python train.py --num_key_value_heads=3 --vocab_size=4096 --norm="layernorm" --norm_place="pre" --norm_eps=1e-05 --qk_norm=false --tie_word_embeddings=true --init_std_o=0.00448 --init_std_down=0.00448 --optimizer="adamw" --decay_fraction=0.894 --decay_shape="linear" --batch_tokens=[8192, 16384] --train_tokens=200000000
Each number is 128 + 24 x the weight over its row's rms, rounded and kept within 0 to 255. Layers, rows and columns count from 0. Numbers have three digits each. The size before them is the row's rms in percent of the matrix's.

# up: layer 4 MLP up, 1536x192, rms 0.138, rows 1084-1119, columns 0-191
# down: layer 4 MLP down (transposed), 1536x192, rms 0.123, rows 1084-1119, columns 0-191
up1084 094:120117161128087154148133104129132139149104146136120108143110144077163150108158108122134139108146139136102140134106122105163117132216122121147125115101113156173121113113120139196144160116162137107132150140159135150137128139124122086078135120136151136142109173100130100134121123124098113157130113106110110120132151120165136145113084076076148155114142133086132102130123129104143115155171130068127119163152143138119123113094161143117087148115089146126165119171103104136161098133131126124100133129131115152143135182127112165137131133118097138127090138131103114117113193153064101122
down1084 093:096109118088149140131121149123119131082110101150141127134122161144111078102140128088124132115116119114151151073139112115151135083165091124126115106132134051130171106094138135150115150109123123134167152116121126116107090149146098139148114138120126108094151120129141119111153163158169170106160150140161169140131114122129128160128119167153157099136138143128141133143118137182148153109091158106121096113115088140130096109143141172153086179123111121151081143170130128126117139123168124128108128130133091122162129120143112174089114098181134153104157107185148114111088122145157117136
up1085 099:110110106123165131141140100121102200098120173110107151128165135131178153156148146104066164144115147142123127166111125103102112147116126126124106118111176158137170100118145116118127139141120121128128121153147138128088119101111153108170112160122141151103118166124135175119155145127122126123135138094171117159124142130117115111123132113106136130100192129139110176196118137120130107115129148139160137107110131131137170115117181104112092106149163151112086114119093145098129134108134142102165086133128132145133123199123115116153109130111129129178112129069155147109158137131113086115
down1085 095:136148123120122159084130165087107147143153095162160136157137084131100085154114089126136135138136136128149153170093122116142142128159141120142109139160137094128113133158170130119148127157157154146119146120105101122122136133134141098149103105150087094099138125135130087151203090150133150117033106102114113136135072107147098110134118149085117132124155117104113173155132097101112120136123092132117116113134120134108176120076104114111145121101165118142114154127099072116111113152126128180148119132161127115136153135138112124162144136181149115120123166164126145132136107130144131142
up1086 104:106105164088139109120128129127120096115115181099119144133113159088135165169099087127154143129100125145125113118124138107161132148161125147144103141136144118160173143124139112141118115107132127113177159121093121132131120146084124157139154150187102146106116154113137088142135129108174105161136099113140167096138137106157128085115134137120110165094115102087114134174104126120145126121163113063159127124109111107097153135130161114113115122107139204139093151138104139134171153128108098169145133110134144170133107182116147109126120132105118150150125082111081164126131157153103154141
down1086 098:127131125149088138143120122112139135166143157146123158105144128124122144143109154118132079170170158128139159139133128090168142075089121137129112116150061173130116098152097126109133124106093145134135135152107139156163116119096144132143150108129136133091161139139159129124128122132103147131130155123139121130140129117146121064104075177167120087082139097081108128093111104108123115174121156148125095098120117110125101136146130123154162104144124127117120102113161153136108083152173140106118122107181135106121120120110123146123117118117098136154134132127131154111188209141154100089
up1087 090:095125139106158119137120114132159109106150137118131148131125129141116159112123151119143113098153121092144132123148092124110195129139110150110175149141092091125106151103144111197119128089113133129152105115124118107140158142149121166104149140141119114141145122116178103053121133177115122126127094145118140155121115176166132112056138135118170154112112149131122109121126113177128126137089096067137125108116099155132164134122117163170113120090145097129143168128132110161128151127136103136114128138119127150178157083137117074109117103165115109132094133128155106160116113145086149120
down1087 083:147123120078150133120126142144112137144118120114112088155137132141147168105125145133168186147126161140126141169106146048129125167097139130163111098156126124140120139186152132093114130130119146129092147156133119112119140100117145075119093117137140135094137135102100146144108106095148144122084129143158139088164141109090115135164154080111097154127161164110121139111134144124140140132142160135143126139094121133152137077093163122115114093160106145132068115108144103104123147122074164109161131116118143123114143124086118125119161111122189141119149101091120183154103125117142141130
up1088 094:132118081180102161130108138136119171077101091088155111155189146117155138134162117097126105087128161165107135144134145129151159113123127131123134122086168154121142076142159126140118162116136159149114138114133161119146096114129131095128126141116130105147162112113137134115106073179087172086125097147106158131133135118106125117136125073108100132147125124133111135139104150110122127124136121115113135170149118178130090135075175141118145109078114107135115132120125175152113152112118138104128131171168178124105153132096137139141127141140141158091114133159154129118139139153099087105
down1088 089:068116147135152116135119104132121164150111156142143127094112122118077158099132107164115130130134129084120125122149057130152131115113112129142104109119114146148122159140149118097153100131151132159107136141126111122127143135105149131150113080132088164134134132130102110142155198150132144150146183125166140125075108154111098158080125143181154137128132156132125118152159080108135139120142115133109134111119131104151099091181108092161100122120100109112123081151107120094116138143128113162135161117067159173108136127116145157116155138122113112095121143128104158161170096170141142133
up1089 094:127128155130102113172134115107154130127097143115156139159146138131126136111110141154142135097102154140127095180161110101155176149151129133151144081096129140132099113091140131135153136129137137179140091132107182130107115137088163146105112155138176137150110121110140119086157117154129122171145124119128135143079173116099146123108122094085130123131126138124114136156128075157122157115111071094166103127130153117143123091127124126130129164082119153138133163111090136045167148118114114167090155140118125126126149155160113142151124113121131141135092096139175097140154175127132110137
down1089 086:151124169113141128158138118115094133110128139130147113130147136127126119134129133160166095087131109110108104129139127120111139118134069233122151083125149159125117124102126151121147117123141132165151121128131106182122147146099134137139104135110121139140118140129176118120133131122120099193135167162129071123114146132092169113109122069142132104109172148117024096164106116142128104165093095128150107123156127131152160119146094138143106155131127126119129140111139111101127130138073109132153126170086141140115150169126110114154138108121130119116115130100158159143147124114138121142
up1090 123:143135135090181100100164120119163125083134170133166147138112111168177113115138144168113135127172180145101129101154151100130124140116110126164158131109119152083099114124117161088126126149122106123102086144084133184161133131147130108111117152152094095109087134130115147127152089139115124170125110116128147142115137176114136141144143093174177112139122100125096153140115108162127144156125109134125079100155129134132127129117130164149116163091147138132107143105152115135136146126180092134153111141083129134129154123132139144177181104134127150158083126140131151107111103103100156119
down1090 131:141122177143158114117106123124085110160164092134161127103121157098125136098156094131123079156150115126070117116129121141140167109134070107160162122081143112102166120132133118126145077106108101134119154101155107110125094126133143139118169119121122116109140122116154172137096091179097127129176117097148129124113173127134133128141127126124112135120154109131106176114161123120151158156139146115098094138140146135152121140120161106118111174125118093139173117115114118119097134150175107089142134140138107089135153149083151158157158104125125086135122101133117154121113102148137160201
up1091 099:118111167103125141116100099117127162107117137112153120132130163137087155123122122142157161156162117144168093127146129106080107136119132136193110116137153122139152133145114134124113038149114118150138111107119111110106129141141174099153119155135147153117140112134143133131109143118168102113086105131165091086122087119122129068107110160104128153094135127152118180196127114118130133118135095115157101147111157105150172125141114103104120106174127113121085127120153158106153103150146123138148086117134144157161141145123069114158137099127139095103102117128144145129163121130157133171
down1091 091:121128160127138078132118126123119120108140076129192106100136121107104104081139152129161110135113148148144123123142103112157093118113139117112129135121113178144132141093094111137089153113115091111150103115107160106120110103103131103171165118146130155185144167131128125151147130145100110157139125125110159113104114138092110084142126129112150090121097135136134112100093098145091165135130140120131152139133169114121161118142162138117138070138127150133137144100142139104107118070087158137148151171142087167196101124105095144176139136128171126161127111129079128158108151145151129132
up1092 105:126115107115128098128154133119127089100108147120124063137136181107188127137154121118098140143139188185095130094154189122156130111106109116151110144104119125140098117146106139143169137145154166125111181149118142159158143106152110128139121107139104107113104105115099130160121126140114121145119131123127150116119136115204117078145090113155120121174140110124108111151140119138102154203168134115192158132122133129119133151102158159115069143105134156121136110132132085121111161129180144129116105126112125155149122125145110092127109110111133126126122112108128151118122145109089120152
down1092 094:111166131153094154164095108155112142148166128108144129141118116117102129118107128113113097124112139128127169140189102115114128132106169130120126118118163121143133094156116101109136135140138099131149141120123109068120150153090162136161149109135155143115100102142117113108120198094182118131124168111138157120108087090082136094077122123131119166153136130128111119112173101138113130102115128175129093133109137109110129168136126112111112128166138114127103111119149121090116108131121155145132111093104058106122119122176129152161218140123157113154121162102147136148105139144123135141
up1093 096:130120152120168123167077111149126161143092151133119094118106133104077160181151163149126131145124121095122128118101136136093179166172098139099170141113084128128117144096098094153123121162100154129137128120136119111070114137132123179120109108143133171156108164119144091097161163113088114115140125116140141122131130130100152135115112113140178114090104146142122136109157102168076127149097125096121120098110144159099138133125127151143119117143155136152164091177137131174141152110143164109121130116155110121133123142152107120131131131104113102190131139079096117120113091157120135128
down1093 092:162148104098130120145168115130146145131117132138120134164111123133128144071127142098147193168070120101136097116167161093123135103127161127127118152115141105125120153129112104139134147156106177138158172108161111098104112182127102129124133121113124151134143126096131183118132169123144093157105128104089130107105126089098151137128161123126040130121154134119125093121119108103127103137128077118123139128140140123151124124105149158116144138106113078135161144149151159115131141114111140117138054130125091137150110150170128114152147128135144116116111157092173110132096151089147142157
up1094 102:126117107155128144161111097134124145108119185158112096148107135166135171171146147123139136163130125100074146148156138082111152134181117122134111132129105152155149093096102106145146148165138128162113139061167104103138106104158152141077135139164151110143118181121123136111108114120100085139144138123134110118110096106120121115122103134126139147142128121124131138152138116128105170129088148114119124112129181142150162147122157110144084102148109128137176141170104094154147124126126113125169100125107116138152121162133134119158112096175072122124112133093078116088147149154086132142
down1094 095:139118129126136126124176196075112166150119076106110200113099109139150111160109122142132115113100117098118152148141100134132122094078125140141123118109135147084104140112146168145100177131138152138104103123118128146139108153134134138128124150127109157127124158102109150162129130110152125126123081112093127080150112114097152180123138128159092083097152124144115115131064135113128141152144112114098150174104113088109135122132183136114143178153162139142133123116139193093090160119150154115150168112124129152137114134150102148086138118106116131147126115133145155151123099131139132122
up1095 097:105126140103140113135114113071137129095124063122137146122140149120151138167128098176104122089124125152167135156099137133120138107095134129167102140125151119128196091141130175129129105094134095147118134150093106157130105113147165100142115123107189129108063104167127168171134131162118137149151148175107091118123133127110136101154138154150126104100119161118118130133117122093147160138141075153143104138154123097132124125110132121112154124088099104146083135115141149112143137080131109135139122167121155105122139151176099132146148159102104098081140135109123139128177128104135134115
down1095 099:104127137117126120118124149101134138160117117085100156167131152095123178164128155117100102127096155147122111095125100162130120142121110142150117116192179141148173096173120112158161108109122146169148154129120119172121090120141129150154133149137141113144117126110132138153116114116090143112120150135099108140107119150149110113157120164091147116155175111127089134172090103149110118129161131145117146110158124146124151086080114174150104145153131135139095176141140144138131130094112127087126130125132133194122078128098143143108122125144100098127107109101058117114162149130087121099
up1096 105:147133192081104130117153115123122112145151140123140098128094086112146158131120086166124115128148154136134096113138115118114138120106116118145082079125129104112138126118127130115139091067118127125113149149145179127119127139094172156150149131106140122082069167103114128163139108139147151130143084148196156150102171138150134135103158128092129153146096110129109132104109035151147130085140106112148100153145133125178129103102161114121157159122156117127160141110131113125155124116134140108118126130115139153099140160078149125117148138120145121139146114154134128137169137119157151165
down1096 100:131148092134111148119141155107118156138183085095107105159121110103097133186103118148131141103123144169117142142097132118141151059135146135129132131143162114174124101145109164143121141131153106106142083150147109132133123135090166138163128125132138113108135152125135101117084139154103189125116167099128120128144066141143144171141150135102123098122115096122118108142126120120146160155074109135145125116114120113104113181134150141127072138152139119118099100106169145130087178103126114158147118156108120144081116128174103120148129088122112177143105124129165144095132134111145089125
up1097 118:135128167116158043167086070155114147100125127111145127122128105139152103157128080115139178131140135117122148098080129123118098139112110141127105109119156118116142147086114108122172128110134101126166101135107152166128128149126170129112117127123127182089109173143124125162130142164121118118125119145154170128160127144195148119126146103157148151118125191148122125157153122098122099117141155170112075114104110162111103161118114115120088182132123119118097108135099144170137109155121116135125099137134130122126172137142133086139146119145092086136131115135128094092132137134115117116
down1097 120:147109159091122132123152102113129128170122123158157181167156147109106169116136150083145116114139115124091128162108119131122185167112137124109109141136122123101095179129103106093135125168156138103115088121150163128149149117084119073103139123147096111141106135151131131112080135132087140096097140133146150108169128079124136117154156113118093129156152110121097134120128138096121137043126083137132159146115127126143150133146144131156143126096107118118128096132150072123129127099102179163143131163134150111125133122149159163105133124101127181124132090122116130103100126152146160115
up1098 105:128116137114116044142083110132119101083124150101119133139143131169153149173141112093096157130109149127087125125096149131100133122143121145144146142133113133139123101098152109171143128157145110133132114128128116125144122133142130172099152132141100176094145134126167106147120136176098099150098110119131121161139155178167148127104116070102123138120107180124121129139151143137121149178111111093155117115097139138111133145088135136116095132109123136129120172118081144145114126139117101164129092109127112107145147118143081111142122122103111101144135078155151076109113180169102087173
down1098 096:105136106174111144143114125134128113139071140136110128146134145114176140106110161073116164112099119143124147144131124117109092121108143110116128138085069111156090148111124120132128175115113144148106110159167123127081128120126118131141147105132132111129141127116114166124121140102098079101142152153118083145144114138143143146119129118122112122120121117149101151134154137158102122135134126153183138119138150085160111164153105124076087086138171126133123147133149124117078125115091119158118087140154099100168126157150103111153151172122123184095091187095111163122152180135119126153
up1099 098:117120146154126108105163096148154181115114088130155159151152098130122157097138095164130158144121166143070121110074094124161163149177120119127148136104146189131143105115149112117127102097135106102161109102144168125154131127145144082101090162147125140104134143145157090139100151147106142145127125117122120117144170169168138138134150134127159129148106131129112132147123160126144142079139141133118091147123138138117135139089161132154098114082139119113106156110068109109127113091150076204143104158150131122114139154100108113149121122117126120114099151147114138112098116134148162115
down1099 099:154097186105139140106115089152111132138188134132111103114118126137102161134126091107135115123171158110128116140107129151107110151166129116139147125093139144138143126107100160099117103126134150146086079138153113154104139125140154076117169111148143126101127178125137112119095097133139137180129150135106131118183100122148119101125106085127128112114171163107135119119114140147094125163126112133087132122144125152127121130106175109155113126121173114118104091123148134107166115147125164122087149185087146132151127177116110093122115139112090109160111138143137103125167077148144129192
up1100 123:135109151128140137104083104131137179134122106074129133156143167100119176141145075126147157154128103162096086150097107116131118115145111135162110141136142139146156138144152133158111105137144138135132099142146111165124171106168141120112131142132145144074130120162197094129119143141121086162158116133178097127114124130163125096096110101099138136099175106173117155156122128126141115155182134081121115169104126146149166126128161152171118136128142169116080123154117119121140120114141128144123096116119161151154119167109076124121106109108132102140141116097121120105143111119087098133
down1100 115:141136127147109172103118145102113135128097101139126105167130150099144093126096102077154157123088127144134164133061136088120114148136144120145116134148125105123117157105156115166090130150139140164108107152140108171134155112143121132148133112140124055126078124132153129122158151134145141140169142109150071101131100161175130133118078082136126099132130145138127142154098130131148129151173118115133127108118135115127134119144161098149126158097132130134125141165099105118147131207104140128096130113136139114129078119150110097115120067166130164127162153158121118093155152115106155145
up1101 095:177149127140103130129085117093110138145117133163117091133115102134131121126151152158137125104120135161139131121133148142107115103119122117145106158077108118132138095097119144131142156122122132095143137102117093186112095137140127099155107119162131109122095145135140087164135098135183108102155130177156105125152156141172154146121136124128094137058127136163117102124119125135142127103094136150137077133128148132109103093114122152154155135081119140133075106154124156157131120141156131139118157147105143169098146119198153188123138148146097095148079143115073099124115136133132168104
down1101 092:167139099127149125183129120124114089124131159118168160067124154096102080077083110076142170143135072112083157119120138138115113120113102141093129124113081154118122156135123143123089119113119112162131127138108153144095145134148136139140124151132140132159172145160107108136130141120135161143121125140135122124139134146122067132144137115098163117136094184094106107120156118105124139154154126144153135100141142124161101133181142178125162096128128127099135130106066119142132154123125099171148109107137130168142137145123092169087112132137130127133128176175094144131150117136125128110
up1102 102:111131140069104106134135137121124139073133170104137143128135108153122129157131119116105112126110145098110107116161152137102142117120093152116122126134116169102149129127145153150136120163100151112116129110138148128148129113132129173076136129164098150092130158117088144132159111163156113145121115110105098123127100146150135073111142139067173106123124171172122143135117096114133149160139069089144117131144128150125172138130189163170125132145122110122113179112160101074129140064132113141145128123136095161134136140141095082115135097147117104150134158148164090102107158124094139124
down1102 099:130137128161148143140097134156141185151081104117140097157106099154146126121162138104113145137138109123148132170139105173100092134148132123135137159108153092150112091127126123128093115126131132149146111134155137085125092140117127143130150128105160089113132077123130160076167097137121081126153118139091113109139110185100154147101135117130120155087181124128128122114072134109100107116125118106150130128136141127105079129110141100130139097137146136143159123137087157176105133155163121120083150148153121105167174140110126163116123142129096101147130144095134124189128082117090113166
up1103 087:079131140118136140182123102094149128135114068125160162115158183112143118136135117149110096080142101129153139152152119147142124101105116126143153132104165143148163163116107165123111117138098115148097117131090121124131097133113140127108129120114160099151125116153100176155151108161112167123163130127061103132111096149136112094105115150147152131111131196126100153100131139103138174136128115118126126128142134121090148135121158092093116108114118091134130127150108159112116126101138117121148117163147144120120153103183106141156185112171108141076119171137166138114176128111108151132
down1103 076:115147092145120162122117103161145135134133118129147148148174143110163121122096145105143079131103170159130139111170147167149109140134127120137099157193132147145125104132130141109139163130140109125071139110137136157113138144134120124122141109124105121116100141159127109094101097138104180115104129157098120146136150146182146102132106110175153130140104092143109156099083119170157102134157147144105105103122123174132105131120091119122104110128101138125131144138074140159145092085158118133132117096111070163104098093128128085161137137164096107144196131083134140131163123123126140133
up1104 111:125124127104108150107078127098143121073130136117214142133095161120117185138107132159147116140176150118155120166131154117157181148144113141102127109155135182157093145114155123106112096107132111133162121141140153132140130124139097123151151167130122152079127148099152098102100143163121092099086108102182129113119150146120146093108154135125146141133127142110115110143086123137139100089133106093160137155092118171137144120093120096162076149134119128138135131138105157132134157126136139147103155169163134094109152178099126137125124128107133120157122143119160113150142108111091128140
down1104 106:083133080170118119144134164144119096109142183102125143108115081151090090130126091092146137086126102123125142115118130078137133108157132130110139166130161090145111123142153101125131090160141139114122101124109117188122147170133176169136146105117113097129092124124105137109167165123162155114114123116171135130120123134129132160107118103106159155134108177128134130154147106131133162102104109135125128133105125162117134179141110094115149160134085155140117145090121171101151133090144112116108126143106137101121093135150148145111106123158164138085139183121122098135144198133119139120
up1105 097:122116116095144120124095118125133107113148153151137151130115091159118207146138128149141175155120102135150116136114129097098095147124122144177079120159118124132134126117140100172106134142117124153148081118168119121120133115095160137091114152179124119090148157091155176124130122116136108130131121118132145133163135125138116079108161093087132128071184159129111148149094091137112120110116106111156139141145119124148145147131150117145084097144134135125171156153157105107156151144140159130178062113136136147135114173107063100128120110132139112141099126081111124119114128116122106149
down1105 096:145151142106109123115133106085156130110160167162176149125115147123154112130058153126158097129087128126117155158119088154118098111104078152148124121121060132123130107080081151126124134148107132136116164085142111146129132080155170109094154086113137107128148130127149123109118089125084130144121149104087163182123131129129119122172120131149127108157164132110109138104108102105137129132109125188082194081131103128117162132137120125133126158110139118137155125152141171107139144133147135111148104126135111165108144135115100126120113114124151147154126168176108123122125115142139129160
up1106 087:143146145119129138118089150090127158128139129080122089142094168153112133163183122186132116140114138106099121092141146146118141092120071142125141113112135177138179134107130142137160098131142125117156099096116114174140122123160109146140123134160150162128123116148177139144110108177132096127131162082134058112099131116151132109180122146142111108119161107120121121139135144090130140114146120116122109137111124178174173146113119128157118121102092137124125174128112135164118122103111089173112163146132119106126128162130121152109099133131118071135110116134062122128145126101115145098
down1106 085:112125124140114085138171155114122126126110148123163087166116094126144112139112147098114123168112137116100150131121090112146107123134133127132125150152137157149140107146131112133162139104113134132123132147118140126124138117134153148112069129126110152114144106133115152112125140158110100158100157133114165111128094117128158178133158105162122131158136146095118146144065149116095114135103171157104115180147141089113120162161161115105144125081085138111087132146138128102126135138073126158126072116116121126168130110129190135123096124145173203092124114158156182097138124124148106083
up1107 088:129138159122135136148150120106150150145144152121130138106119136094129147110120132176101107121170130144132124125142171122110138144114076105125121105090167114116128116081102126136140102080085092153124113140100166148104122147124164158139142128130125154134101120123113115127157149159115128181136094109154095070075147153170118117107101130148163128130127169123110135136142091105119160143115105138156146117127129150131164116149116133154109147108076105123120120163131122121123183104147130143122116140161134144150171082178132121137135092192097088108120151137102144166168131110155196143
down1107 084:120133098141118112111086144131136128105175109123124203122159144095141079118099150063116153120141153123132125167152153062123100165128138134138108133141189090129140125122129146125126141147137092096095136156131115157124136152128103091156092141132124097133144097148125157133113158130099117115117109135101126163119160129137100108133119180169146134097099176109106103091143127084147143114120152135106114130118127133125126163113136106104160077146121071154091148099147175125102133130107118176138152138126132133127118119157103117157126134115134089166135152146102165123166132141097103126
up1108 100:104121123139142156099068116086123147090097131130167195127113155119157154123127131161085132156163114110111128163089161134131129134097126123119171139134169133132116109148113122128127121117100153139145119109121131103149138153112161069117150111131134126119136164142132153140095140177116111114092126128147110116090111189128151130099106150150128121108110141097121131123108184174123124103139105149138160161114150156082117121092133136101108141148086143136096139146136157129123147109134114127139113188141193118124158151144071115166145114115108116127106079074144149110147127095112126124
down1108 096:125144129119120130143117145166129172156104150103126099100098116125125111121143110097146144170160171163126152121137151090148095125129106133121143090114132095113147114154109153138153161146124145128194102121142114069084110141130086158112155095138128118109131168113121095153156174115119109133134133151119153105102088171109160145110139150116125129119136150169084141156153117148133128126131138143121124121099167112151149079141106139141142184188103138129099131095095138101135148115100111093153108116118105108111104120129105128106102144146131061164118141119155127130170128074093138162
up1109 101:138127165104111107148085106120145100123146132108158110157165101107096135113127100156134122114126153112112090195133110099118179130161107131154112084103113141137160166099166125156133128129112138157127124133123166124087141121106206139102100143153168121106110104128151128122128138151140119166159114108150163132085141159140141135083094118109117124104140138146103139150084089163129138113130065096168107182105144122117169127089143137145140143128142151143147162150129144082177163098148125134119175159129132155114140145130121137158141116139147109107104112131152119100126154145131134134
down1109 098:134146159087121130149158098139120141151125162114100083136145144130121114156138143157119121065118157064112096134164101113131111116144066170125153107123099125096131147105143151133123149156108182119127125144114115161110149136126135154106124145126105125149128144117177113136147131106119084182122135144089086135142134169076135158108103092154119100149138083092049140125102119157075129158112120115145143128129109101125164149130140161129140149127171159116147150170165085110122112103158160087117138111135151161132122175128140138137120115128140113128106130109142113129122137120129115121
up1110 100:123135129149130138151136140136126138122116139128124137120113178039150161144109108133158130123108134151093132130098153117142131169212128127132129119167092151143119154055145107147133114129148109123147144104139107139146173140077119126057128092137139118179104128143096123103105151126111109161099132134132150093135110094122128096096074120116191120136162121145122140110140120130115144143161151099108117131168133169117127113096153167133114145116088143118149171161132108146138141113090148195094146123144153110154123109119125135142149135098114141136124146121104124128128132145115151152
down1110 088:116127152124125104134090096118136138161165140150135138144092121134138125137128152133135103161147165058122119130124119146154142094109117123114159127150186126157130141141131143134164120114150123107154135134118138146099146140139134125153159123112078149146169121134122194093169127121154141163133137145158099134120150116112167151098121147113073155120083108103118131136141091119112096100117128086109131152142086138101081083117100149143126128072127079141121143114111099110110170102178150095162172134111123137130117144119159113096159155109095121097169091105114132154092130134117131170
up1111 095:129161110107118125138102135107156071065149131130154127116110094129156093121150168137120141114131186122156148169172120126144099129092125127126101100106130151129136131131153135083146125112101125119140129137121162100108072116100106108139130122114127114145101105061119182194156107122143163103145118129120124154125122151109146116129113129137137069139141114152109120101127134122124112105137146180140131147120138136125129087086113142196133125133136142163167114097100155107140142067165125099101132123123134116087114109130138138142178170128119129113140157125178132137107142149118166159
down1111 085:074109104082158105139118089156126146122160103122100148140157099090168097137153127155115130101146183165113112165135112097129155164118099119128133101122059136155113071125168143114146117144164152102155173167158114103123136132120138154146114093133087107132102149114153142132149116177154140141134119133124125157106112118122126139132143138128126088146166129108123118144124188108131111102127127123172169101141110118136115149151085133150115112109120111129107136139073093102126120168155130159131152084081142139099088162119124111135126130126088127113136155146117126102128124126108153181
up1112 106:124150140149147133138135110125152150110087096116152126153154125112182103135149136119126108170125155121059127158142098128120124145116135111114155119098164184113119100084132179116155104087112132148129099128125132114129083145147164120138128157092133108154130132139104145166145111143100171120068164128129074128127130160111140147129102081150165075141120144161113137128126142121108168133130155157155121130136157119107141089074135115148121172127099137140104128118123133155114146107114134113104123121145139099114115105133158140137209150151118126137103179075170116107143136111132140116
down1112 099:138117165073103148131114109151117152096114107130087141146126177145161131127142109101112102095161131051093139175081089125131115149156109138140115120137137104080068063141174139116141116135133181122118132136128149108159138134152158072157086156120147144120136089122143153128148142131153094141121135117128107129128160158114119108134121118155105120152125126092101119135125140114127122139110115151111175157136137117048088136156088099105144098134140157144132152145139108127119145138121121149121121154155184140156090130146165126126140150158101133116107107117121109149126139152120120136
up1113 116:134139104079118113133128120099122121132124127107137163113157178100167094146142110138100116097143123170136143119139164130144138123121143134136116134105178154150159130111086127175150143104147094154110130155104089179089124134133154100117109139111141112165090099095116174102159145134111158118134154091116117142118179135087123082102130132131164084113111152112120148115112118131153122132135111125134125099124156173116132112124095165160082127133122117131131149149119132129132106136099117132118157196171127106103142098193133148152157153113136086153115153092125110138124136196106157129
down1113 112:131120123153169147149115117160142167101131122136196083141127132126085157079121126121088109143127132131119130141147115198082141145123067135144140106121106126129092111145146096114104099153148157128159122125131141143124130126140130103128127113143142135109124126134142083124160095151125096140104140149100112167110129126168161121157127155125101169128120089150136146145175113129107135125109124114125116160153143157132142103103151138092078137153168130156122138069078144127071111100156149167149095100099139146116130125079101091132154122132094156107124127136086136132175126100099107129
up1114 090:133143160072114151154133131091118139095141165162128117098093114124135091135125116132129133115151107095131150091157176112079111121121126122128124114121118137106099137099130122115148112175094115137096096161133164129119145147077159116188093137140129142132113166111136129108128152126162075144135131103159100100102119101116142107143121147139139109098143142134135148138132100141063100103127096153135085151100116110125125138144112136127143177138097142128159100104134127155163124121164129139081147151100087136190170147173094117178163116145096157144141104162128103124138136104159121137
down1114 086:068115151175173150133130108140131149131130124090084109155124117145130167156126143174128098106098200100087115112107162125168128131080181141120142106156155106135144141154104121127109132113131145173152101120137146133121053124135174133107165128102098124122138157087082137061130142135125151122115138119112154132163128128144127141124097164169134118114145124138104088118123119130128123121122138104113167111134078123128150122103145143140162119176145131121112134148129139139134138145098132130126099103163141159084083135124167152071113102096123119139118125141144158124126139134143141101
up1115 093:161127122136146151157111071107126127083108100139141071128124125127161184101147117161143191102123176156094123121127155108133132126119109126141133126079125182121140101111136135116213123094154129121125118103120160120141109135126156155132132135146143102173107141097160110119122078160125143132119120125131136129145160143150154125135109088164133125146127134158110128150117108181084138121129120137173082080093124125131101130085149125125116170104106131125140147137078146144150136114156141134149118139111141116116179143116138108136135144150074129082125112115087111116156148142157155128
down1115 076:114118136114122117104099134128169125106069102116142142134115125119142154162114106122114141174134130111126033103154158128141136103106118137106101122076122121143165147098134124111178128170141179154134160154119126138137119150149134155144171167152086117104159128103149145157148117158140085160078116109101113106129159119103155112127132104152126138135138183178110104122107112102149135105159111136128140119136137111158084109099133115119119155108110121134113095143120170142167155125088104092122168126112160109123135161084121107151144120151117154071108160122106129125127134137123129159
up1116 103:087107211103107092151133089130147134144077131088130161140134154130103102122138103151128135132141135145177043157111131102148118132147137140175098130141151102178114157159133144166168128110139168121125131130152109133137137181104113101120130134112167122095143185159123127123123121129180122115105159124117135099100145119123133104127101119100124140144149128124113142149133100113091125144181131108163137136141123123147113117139149132119116143155131158107177136176141121125156121111098119140084143107137132135134110119157125085095110091098143158081119139148134107134120148117096122176
down1116 108:108112135095136124147149071176149094095122123159141177134130132105122116176103158130110079161134115131131134123084109085122120132147114113089147136113120096131128159085131191155125128125115097140158155126110081081131143136141095151128191116083137103150127118147159120121174096110160167154147141123119132111096109200135140105132141161149099113113124141141128142106122108147147130138102136134098118144122113138072122100127143130149078136145119092127131146111145103148084119114131145156121156120091094103138182115130137148103127128101129127184124132155166129124146139156133156127
up1117 108:135143143110152126121064118137154144145119095115146098173105116132131167166142094153146125170129116120149142074117115121125097126121127135132120113144170138166129132096100145123136110100135096129159101114120106116108143130093141174136120125120143129120095137092159116149144108115148113129115145126147147127116126131141140123127158105154116156073146103117125120137116133113110093061152149140151117141131106125131160122120152117112143135110173171132139179141141153169161103110141135179139106138166138139068115107103108150105113151176121120136061107128051114157201109123139144104
down1117 104:145130141173106162138120147104135117105112094154131135140140081153119115153131169125127112125136113152130171156144146119118121161098131110117132112130110122132090073123148107146147130159183116122133132094137095146083115130097156137127145126156131150081078125136149113118162114130199097143130131149148115130120112088130102121075115117136156143127123161101130095131146144101117130117125110078181144137117152140111126160123113068128120163123110121142144151120145141093130139100121186109074140110172102133144129178133149126095147147179139138128157114156143065121132133097099095095
up1118 110:127124087118106110116096128098117137110115105156137119128184122135140105100137095128136153115133118164146150117127152128148151097141142125139137137100166133128147086114105132154133108134105082166104150161142099109102110138132154115133100150116117132164095110096133149161126112113165137161129167150125088094120181126121134117100137107167121093119090182118125156142128102127081153157126099149124127150128145138122146145124099166112123125132177105152135134178133188120122110103119168147135088135164104144079152132138101101175178159158098114113129174093083132150099120157171124112
down1118 103:108122139144162141153116125154131082141160122137126125146153123122122109156109105110116131056136105100159169138111113150086131147136126100109148132120143130172151128143148129101124115162154156106152136132151083107136135141114131130114137100123174076102108095150136094117150176134131148125148134174124156150141107105138183153139137105131101120093127075150134127135154138127151111138104129183135085109136109074132134163108077090109148126112095142134133155087061162178134115153128112122128125137120134099085142153110119139151099115126065133134128099146158121120125177159128109139
up1119 094:122114176104108089128114074157145080108139145107143137120117109114119143167117137152119135147122105086140116104144117117103143163132134132094103135156129118109124152110095123130119086112141119181131129166087102134106116146112138143164142162129112130141028120114139131146138156150142140158109137095166126112131150135122144116109138126159137157117112140103123104164141107128123111089101133135150105137122131100145148138156160094118101159101174156165136163106136138127171107116103140185122103138151120129086181135138134170107113152111136092161084076114147075149117094144124145114
down1119 093:118122104133116118128143138116097134131137107087150156095132143160148146127163170161129090127143174115117129096145107128085144094146135127126138093102095105105124111118131131166130092069172144132159122121155108107167122186105128105127157114149120116151166137079140157181118151141126114146142120135159136091142112127094156113072144130101127128135108127119092152112114158120158110147124150141104107130135116127116091137133125129064145110142187127120132117149139117131188112118083154111137107116130152154120145176129105119179116123122116123142102123179167118164126083108132071145